{"num_hidden_layers": 11, "hidden_size": 512, "num_attention_heads": 8, "num_key_value_heads": 8, "head_dim": 64, "intermediate_size": 2560, "vocab_size": 26177, "hidden_act": "swiglu", "norm": "rmsnorm", "norm_place": "pre", "norm_eps": 1e-05, "positions": "rope", "rope_theta": 10000.0, "rope_fraction": 0.5, "qk_norm": false, "attn_scale": 0.125, "bias": "none", "tie_word_embeddings": false, "parallel_block": false, "init": "normal", "init_std_qkv": 0.0242, "init_std_o": 0.0, "init_std_up": 0.0242, "init_std_down": 0.0, "optimizer": "soap_variant", "learning_rate": 0.00248, "lr_mult_up": 0.776, "beta1": 0.95, "beta2": 0.95, "lr_head": 0.00735, "max_grad_norm": 2.0, "warmup_steps": 200, "schedule": "wsd", "decay_fraction": 0.568, "decay_shape": "linear", "final_lr_fraction": 0.1, "batch_tokens": 262144, "max_seq_len": 1024, "doc_mask": true, "train_tokens": 905100000, "max_steps": 3453, "dataset": "wikipedia_en"}
Each number is 128 + 24 x the weight over the matrix's rms, rounded and kept within 0 to 255. Layers, rows and columns count from 0.

# layer 2 MLP gate, 2560x512, rms 0.0646, rows 2079-2127, columns 448-511
[[172 149 115 107 149 136 142 104  47 133 152 125 121 121  98 109 112 109 133 127 120 124 182 118  78 115 172 121 123 103 112 134 117 111 151 107 171 103 122 145 126 154  71 130 118 124 101 126 138 104 136 146 175 113 106  89 129 105 127 118 145 115 101 118]
 [129 114  95 105 117 174 152 124 146 134 182 114 148 138 112 165  66 106 104 151 116  90 128 138 137 138  91  88 154 112 138 114 128 127 144 129 127 181 124  98 189  96 129 135 142 127 140 127 108 138 146 126 149  96  92  73 153  81 114 110 144 128 130  93]
 [158 119 128 113 100 114 131 117 104  60 125 140 109  84 193 148 120 177 168 145 134 130 107 135 148 128  95 142 110 149 104 113 119 132 159 152  66 130 133 112  92 140 108  90 127 133  99  73 103  75 125 129 139 134 103 173 130 145 161 149 133 107 111  94]
 [129 122 135 137 115 141 141 146 118 162 121 132 128 145 111 142 149 156 113 114 115 158 100 142 149 134 113  93 138 175 161 138 142 122 142 185 137  98 135 117 164 104 143 100  84 137 127 129 129 120  99 110 189 111 109 118 134 126 122 112 100 132 156 116]
 [136 105 129 149 102 158 135 140 145  89 147 129 126 118 119 136 150 122 160 107 143 133 172 120 199 165  88 116 129 112  80 153 188  91 155 108  99 136 145 165 137 129 122 120 112 102 167 127 161 182 138 112 151 179 101 111 115 144  81 107 111  94  87 128]
 [162 182 180 141 101 105 149 121  95 160 121 128 119 148 124 114 102 113 128 126 134 144 158 134  76 117 123 152 162 135 110  85 115 174 169 137 113  82 117 112 150 187 133  98 135 213  86 150 116 137 128 120 104 131 132 137 148 100  82 134 116 120 151 137]
 [141  78 154 125 143 162 142 145 125 126 116 125 116 129 136 120 136  91 136  75 148 187 116 155  99 138 138 108 132 107 167 163 146 119 121 139 147 121  87 155 144 139 119 136 135 122 129 129 111 133 141 141 111 119 155 108 136 158 168 139 133 141 114 147]
 [156 126 175 166 161 146 143 116  86 166 101 135 127 169 152 155 135 128 172 111 110 114 153 140 150 110 156 123 124 124 100 117 114  87 130 188 159 128  87 103  97 133 164 127 101 111 180 158  89 141 146 136  84 120 103 108 128 169 139 167 133 132  78 164]
 [128 108 126 139 126 156 147 178 140 126 147 118 156 163  96 112 152 135 114 142 126 120 144 105 123 140 124 148 144 129 173 115 142 152 140 116 111 142 146 135 160 147 164 112 111 142 114 159 134 121 112 122  91 172 146 165 143 131 112 118 153 149  87  75]
 [156 114 149 125 109 104 110 188  79 171 137 136  98 130 118 153 116 132 147 156 105 144 137  97  92 110 141 119 132 114 170 115 127 119 166 103 142 166 172 142 107 150 122 140 120 123 111 133 134 130 104 115 123 118 135 129 149 123 144  97 175 148  93 135]
 [100  99 124 101 140 135  85 142  93 127 126 169 134 154 151 149 169 127  95 151 161  59 158 141 135 120 110 153 112 121 129 153 117  89 136 135 129 139 170 139 122 105 111 135 142 159 138 160 186 160 123 123 153 110 110 147 115 106 124 128 114 154  89 142]
 [123 167 134 115 148 130 137 115 118 151 117 119 132 107  94 110 114 132 106 142 167  97 116 123 105 140 112 126 146 133 110 128 122 125  72 135 105 134 134 125  98 132 143 122  89  86 101 100 125 123 148 119 132 125 144 100  94 110 129 124 140 122 143 127]
 [119 155 103 137 154 114  79 147 160 121  93 132 117 140 107 172 136 154 138 145  90 146  99 164 106 113 104 143 132 155  58 176 137 131 150 169 131 161 115 137 146 166 135 189 104 135 179 116 150 109 154 104 111 106 128 134 145 138  98 137 136  94 148 162]
 [166 145 116 115 108 109 118 170 112 112 133 129 128 128  86 153 107 138 127  96 151 127 151 112 151  91  92 165 144 115  74 113 122 177 113 147 154 159 119 128 133 118 178 122 126 132 137 126 139 109 146 129 160 132  91 103 140 139  95  97 147 145 127 143]
 [151 147 104 143 139 158 121 142 131 109 153 160 144 141 137 143 135 102 148 145 154 106 121  97 139 147  78 135 141 127  73 153 148  99 142 109 125 113 177 178 127 106 160 165 115 134 169 135 117 115 125 145 157 122  96 142 127 181  89 131 122 158 117 199]
 [150 130 150 145 104 137 153 109 125 153 123  83 106 151 122  98 114 141 132 116 133 133 122 118 132 171 128 138 140 166 118 117 136 142 110 145 142 123 103 138 169 139 112 118 130 155 140 149  92 149  99 110 113 135  90 116 140 118 116 130 131 104 122 148]
 [151 108 172 113 124 130 155 152 118 111 122 140 147 159 109  83 140 118 143 146 146 111 119 119 170 117  95  61 142 138 120 117 141 105 140  98 124 128 114 118 159 143  76 107 141 131 110 131 194 155 152 122 122 140 133 110 182 153  76  75 177 100 101 117]
 [153 142 157 126 140 132 127 118 153 165 138 101 172 141 123 130 119 158  88 123 104 118 102 153 135 107 118 129 161 118 128 103 116 141 148 115 106 128 119  89 115 114 149 125 122 143 132 127 132 143 165 110 125 110 139 128 133 121 118 115 138 103 173  70]
 [146 122 107 145 121  98 133 137 125  89 134  99  86 116 172  97 122 116 100 172  88 118 149  94 142 103 129 121 173 101 148 167 108  63 135 120  91  94  79 135 102 121 155 134 107 133 144 123 150 124 146  87 153 121  99 171 127  95  73  89 145 101  59 115]
 [118  95 136 120 102 142 110 142 105 108 115 116  75 150  83 116 153 131 101 100 106 152 115 144 130 172 126 160 128 105 118 123 123 154 158 136 103 110 138 125  98 147 152 109 100 162 169 114 131  79 133 134 127 110 153 118 114 149  89 123 154 129 154 128]
 [129 118 104 114 114 138 115  98 182 108 113 132 138 147 160 116 150 155 133 142  82  95 103 110 123 116 170 168 127 123 146 130 113 117 138 178 153 169 133 127 170 143 112 115  99 112 113 151 181 143 143 112 145 116 119 160 109 120 135 146 132 130 148 119]
 [125 116 111  95 136 157 123 108 148 145 145 130 131 125 130 149 125 158 136  65 186 118 148 124 111  86 124  77 144  89 118 156 124 120 140 153 136 150 164  90  96 111 132 125  59 131 144 113 158 110 163  81 116 106 134 156 134 164 151 132 104  97  85 125]
 [126 128 152 122 122 155 154 115 135  87 122 196 125 117 142  66 102 130  99 157 109 161  93 127 146 148 119 139  95 103 150 122 162 129 178  63 129 105 150 108 126 150 157 154 165 125 128 189 173 136  97 173 135 156 122 123  97  93 143 161 149 131  85 161]
 [147 126 132 146 102  87 137 111 175 133 134 123  94 124 111 117 129 139 129 149 139 119 139 115 132  59 132 109 110 161  80 132 176 127 117  90 149 122 130 140 156  76 127 164 133  98 151 142 117  93 134 134 128 133  99 175 140 136 124 151 127 143 153 108]
 [128 106 120 161 102 129 153 152  92 131 128 129 162 140 179 137 126 151 115  82 144 192 101 140 171  74 155 106 138 131 135 117 136  90 148 118 139  84 126  69 129 111 161 121 105 133 153 125 123  76 180 137 124 177 101 167 133  72 134  98 151 132 100 132]
 [ 81 136 188 155 147 136 157 135 116 146 128 121 104 162  81 117  80 139  80 119 120 148  86  50 105 111 124 109 146 116 119 131 116 129 151 104 120 128 105 109 136 115 120 135 143  89 100  93 145 149 138 155 137 101 146 162 114 136 149 138 107 122 142 145]
 [117 130 140 164 164 142 150 130 130 181 120 157 107 107 133 131 146  91 142 122 133 130 139 165  96 165 117 141 113 138 121 137  83 151 148 133 103 158 138 117 155  95 120 117 147 130 157 122 142  62 128 107 102 187  83 130 166 116 137  95 147 120 128  74]
 [130 100 110  97  90 125 127 125 145 163 132 131 149 134 122 190  93 136 184 121  71  90 126 130 132  75 145 146 146 158 111 140 132 147 142 109 112 156 155 120 160 103 114  86 151  88 126 129 147 127 142 162 119 149 116 123 140 148 118 165  82 120 103 155]
 [145 114 130 177 140 146 108 100 129 129 141 122 138 143 100 138 127 112 149 130 106 135  85 135  93  89 129 159 143 135 127 104 152 131 136 180 113 119 166 118 157 131 112 110 191  85 101 101 142 174 148 118 143  77 177 147 147 117 113 104 107 124  63 129]
 [152 158  94 126 150 114 116  93 147 144 128 129 122 141 116  74  74 129 124 158 152  93 171 150 128 125 155 132 156 116 111 101 123 158 137 176  93 179 113 137 158  89 121 113 134 151 147  98 114 124 130  89 114 135 121 139 140 124 146 158 144 167 142 140]
 [150 124  91 150 169 149 110 140 159  95  87 160 129 143 119 117 141  97 156 111 142 123  70 126 155 113 123 129 114 144 138 105 165 109 156  73 149 102 150 132 123 143 120  94 105 141 111 139  81 108 121 150  67 149  80 119 116 183 120 151 129 183 115  74]
 [155 156 115 153 151 108 168 104 126 135 138  96 112 142 140 169 126 139 148 151 114 133 126 151 133 168  97  75 134 120 101 116 126 129 143 128  78 127 138 154 108 148 136 118 154 110 139 121 104 122 142 124 112 126 109  79 128 169 135 136 118 116 138 165]
 [141  73 143 165 158 146 104 106 164 120 132 154  89 132 151 126 112 141 114 137 143 154 152  79  97 145 128 183 179 137 171 109 173 130 143 128 133 150 131  82 152 102 136 164 175  59 103 127 119 180 130 122 106 153 132 167 115 153  89 143  71 113 107 127]
 [142 121 124 111 137 129 140 140 174 152 167 148 127 149 122 138 135  86 154 162 115 124  97 110 117 158 145 149 120 149 154 146 122 101 154 124  83 139 134 125 157 152 105 124  86  81 131 152 125 116 146 133 104 128 134  61 145 106 117 110 125 106  93  84]
 [117 159 132 132 131 153 144 111 125 139 143 152 140 113 101 168 133 158 150 159 134  91 128 148 166 144 117  60  97 133 142 122 149 111 144 143 126 146 122 117 105 122 107 144 139 132 126 128 122  98 116 124 124  89 128 138 130 148 114 132 117 154 128 163]
 [113 130 142 176 107 147 115 139 127 175 156 135 116 108 119 115 152 141 173 150 170 157 132 130 122 123 108 144 119 133 145 124 170  94 102 162 142 112 126 153 134 133 143 116  68 128 142 132 124 137 135 161  95 118 126 139 147 149 172 122 104  88 117  88]
 [130 153 152 141  85 112 127 170  79 147  85 126 139 127 117 109 142 151 107  96 123 148 139 116 140 158 104  93 114 156 169  90 123  82  87 174 112  81 143 108 110  97 147  98 106 159 108 103 114 149 118 106 119  95 133 134  62 108 100  71 152 113 136 134]
 [151 128 138 116  96 130 134 150  96 157 127 153 140 120 117  96 130 110 135 132 138 162 132 136 107 142 122 138 110 121 121 115 184 101 105 122 177 125 165 123 159 155 145 120 131 112 135 154 162 115  96 114 149 132 130  64 118 151 139 107 163 176 109 109]
 [105 147 127 136  96 169 166 111 112 115  98 154 152 116 136  92 132 135 108 121 124 151 155 116 149 119 115  83 101 120 119 117 132 154 100 108 160 113 172 105  98 123 119 157 168 163 143 151 114 167 106  82 100 128  78  97  71 100 171 123 121 120 149 111]
 [148 100 142 104 119  87 146 122 120 141  81 119 142 126 125 150 138 157 130  75 132 109 147 163 134 169  96 157 134 128 127 126 126 144 123 116 114 167 122 125 129 186 148 143 141 118 141  75 107 153  78  96 153 161 160 134 112 126 112 128 144 114 118 102]
 [103 123 130 155 121 158 122 103  97 116 146 126 131  99 121 101 104 147 155  98 135  98 144  87  84 137 111 107 104 107 127  91 140 146  85 115 121 133 161  99 132 132 110  97  72 129 110 136  75 125 136 147 158 118 110 127 120  71 101 192 155 112 113 191]
 [ 94 146 103 159  97  96 137 123 114 121 121 133 146 148 159 158  93 132 119 149  90  99 116 151 117 174  73 123  72  93 100 144 128 169 166 107 128 124 148 169 157 155  96 138 123 119 122 114 141 148 149 161  90 123 116 137 112 169 144  79 149 115 140 135]
 [118 150 138 181 117 143  64 112 113 186 117 124 123 105 115 151 118 134 168 175 168 143 130 122 146 154 103 118 127 145  99 117  93 117 118 148 150 128  93 137 134 165 111 141 125 104 124 152 133 102 131 141 137 134 119 142 164 168 153 126 127 126 106 163]
 [120 122 147 156 142 160 125 136 155  77  75 166 166 112 148 132 149 165 149  81 167 137 149 137 108 100 126 157 136  96 134 134 142 123  95 117 152 112 127 116 134 122 135 128 156  96  98 158 122 161 161 152  93 133 140 120 141 122 105 135 123 127 122 146]
 [127 119 135 129 139  68 123 116 134 132 128  96 126 125 186 138 104  93 110 101 149 110 129 149 106 126 147 109 136 164 151 136 106 113 100 135 107 110 101 182 142 118 172 167 138 123 100 133 151 146 129 124 118 149 109 169  89 121 129 154 115 133 148 135]
 [121 122  68 126 136 143 108 127 156 134  96 148 155 132 114 136 152 111 153 154 109 149 143 180 116 118 134 126  77 171 114 156 189 143  73 159 136 114 127 102 106 114 163 126 121 102 130 158 115 168  81 113 129 125 122 143 125 127 103 113 149 167 154 108]
 [141 139 111  86 110 125 130 118 125 103 134 120  87 105 130 143 124 134 116 126 135 159 129 130 165 109 110 110 119 132 120  94 122 119  80 126 112 176 131 123 153 134 127 108  86 149 153 113 118 135 110 105 117 141 149 102 133  96 169 134 126 149 159 148]
 [124 134 131 113 133 110 159 170 156 131 152 142 122 111 142 120 106 102 111 156 139 146 122 130 113 132 134 151 110 150  88 153 133 153 119 130 130 127  91 136 126 111 136 106 115 134  92 166 121 111 114 110 108 127 135 143 163 123 115 162 108  93 121 111]
 [102 129 121 139 110 141 128 131 121 137 124 125 137  66 108 157 113 153 135 121 118 124  73 101 120 170 102 122 123 159 124 142 142 192 140  98 148 102 116 117 132 103 135  96 142 112 182  96 104  72 117 116 119 129 143 121 108  81 121 151 145 141 115 136]]